config.toml
hidden_size = 192
norm = "layernorm"
positions = "learned"
bias = "all"
tie_word_embeddings = true
init_std_qkv = 0.0224
weight_decay = 0.097
schedule = "wsd"
decay_shape = "linear"
final_lr_fraction = 0.1
Each number is 128 + 24 x the weight over its row's rms, rounded and kept within 0 to 255. Layers, rows and columns count from 0. Numbers have three digits each. The size before them is the row's rms in percent of the matrix's.

# down: layer 8 MLP down (transposed), 768x192, rms 0.114, rows 738-767, columns 64-95
# up: layer 8 MLP up, 768x192, rms 0.113, rows 739-767, columns 64-95
down738 106:113087144142094129177130122114134141082112147170161124130107145121101140139113151102120115120107
up739 095:114115132110120106147110150181109108127145163153100163149118137111115124102089124136130095118084
down739 099:116168153136094166143113156106112112145127089148143177168101155130137133143124092120148150118156
up740 097:105168116129134114112136100126102124136092132115078133156147147102137124186138111133189144144122
down740 095:130113140109102130096136102132106148080126127146193113142125120099152134144121156104123097108103
up741 099:144141104136126148062158145146121101082135127149129137123155132096116115147160136112121159134131
down741 104:098096122105117114091133136084130134117138124085136141148117112142111106124154154128121101116149
up742 095:095164097170118118119126137137180123105147130111136161091112113111175119150093150152126133115138
down742 102:134125075111122104158143115140115141127095161133150122111125132115129116163109128155129102146147
up743 093:148109105108111108148155110103131103142120132123117137168100144126124175120104139062097080103081
down743 097:175094091119125165128177125130139153147083119149125125109123132137088108136131118094139139129094
up744 098:108134122110114091172136138053113119157159123128065090122121141143134152124122153129140097104170
down744 103:144134123122100165159100139134154100103104137124084133122101136146096107108129081117118095173130
up745 098:111144070121100092161102121101151114128113094142129127132101101158144130132129087151166123155130
down745 091:140116131154125158104147077146135160156089115148176148123114113123095139116127135142106114099109
up746 099:187129132129127115111069106151118141125122179135116103134090135088127166117119151117142137133118
down746 084:139132150105112120126132112086170137121112098148137155114112127144147161129125137154118130114138
up747 098:152162101147133147111150145136163139134068128121108141105154139125136131159131113112120147098124
down747 099:129132108147154093147110132106121153117098125104181156169137149153150091112103111114125118118167
up748 091:111103126140124111123130090108150096151177122146136186140119165198165105117116143097129103123081
down748 098:139124124154136104138096104122155163126142109119114118154117123112119099067131114138159144148147
up749 097:115143158134146187135099143140122174105114110118113078108106118085068134141099137140156108125105
down749 095:123134122131123152190139117145127095143149119140104127176144152159090157103143140160111134171154
up750 101:091094121101115075124103123118122103125095153119135118142139153141137056137083125139125132137116
down750 107:076121118086138137154123095101153151124140117170140119111135153147111200134121136139131169167115
up751 109:132139096140119158112124100095086104118146123167157128106118144116146166140138092148091146161132
down751 109:104099121138129134142116145147137147114121134130149107125133153145136158167120126136103169127118
up752 102:139117116109148134153107133168123129110099102130166112129119111149117144115082119097135140130102
down752 075:129146136113138082098144113099092131164138112079123140123100097125131081140140100128130125141127
up753 102:099129103118122141106131101105114114147088098125108110147140116127115113156115088141161088149117
down753 109:114135152118129148169153112121131125111151123155120147138169126139121134149130136133103155149188
up754 105:107143167166131140150117130177155147131082103147114158130112115160127102094106152144136116135148
down754 101:162110120147154118080141125126148137123079161136139113072117114115101117149141152115115070126118
up755 109:124141154114144134172056150149121169106114111141162124155132118122146160149136122187102123139152
down755 112:124117122127136120169079130119113088115147129075097085130120148116165109139098147162146132095150
up756 094:114140136135151124097141112091112132119156092112142155145159127150082166162126105147156110150114
down756 087:128114110097134113084144131124153152120134085151134123124114140145129118142123105139137113154163
up757 089:191142087142102119111106124123087079107128116123115109116104081130116135113128134110127166105100
down757 093:085094104147167117106173136170127110152140120127128134147101166135119104145159131164077099133139
up758 093:166128115134147133129126133130109115114115124123128156145144132094118127124133140159127112103116
down758 095:116118120104126173134131156112127188105169115128146121121153131117078127156162125114139142147124
up759 100:087141081103125111146113163092109104186160139161131186145088130115134112100132143150117156122115
down759 101:102097156168133097185111098124132122100103114104136147147128147107115150111140114134146096205159
up760 095:096161132106148170138105097124106118173081135151109140137093094112111145121165138116152169129107
down760 094:118111165140115121124088134158081148111136098114182164130112105123145104161126130128131121110149
up761 091:131115166162098140136118130129143111138166116111129146140095149157151151124138116095162155153159
down761 094:132107154135158148149129095146156131111150126104148124105133121132121093131157118109128142135091
up762 107:143106156117113112165130145134117088173112128132134156137128122142121148155149124152118153114164
down762 102:114138122113116104149120110120137150091116136140141164127161147139140091126121106102119119134121
up763 103:100086117154124155134116086107121137101130098088159132099105102098100116131138110134140131123124
down763 084:153165130130143128167136143166104123144122113153139102116128098157127103145155118150162104123113
up764 091:164129096120123120121089100099119137052098136140141101098130156103162160182182148123124172155116
down764 100:095110103152163155124090155107151149168138178106132096158126145176140135072161139149126113122131
up765 095:121149128141157126146134084148105097164114105145104102141089112151116112150136076155098125160129
down765 104:146110116119095154182118178132152153158122122114119127133146109087105139144115115114138126118074
up766 098:144142109171127108109126116123117125159110115113143119118100150141133145116166133133144175112110
down766 105:124118141122124101147151102119125098150147122122110139154137114135140123160133111119106098132138
up767 100:132147140109117176125138127137194164118116125129111145147136073122118134128107140139125118136126
down767 098:114132136115105109152130131104113111143109119129119128119110155146095136122156146122094130144127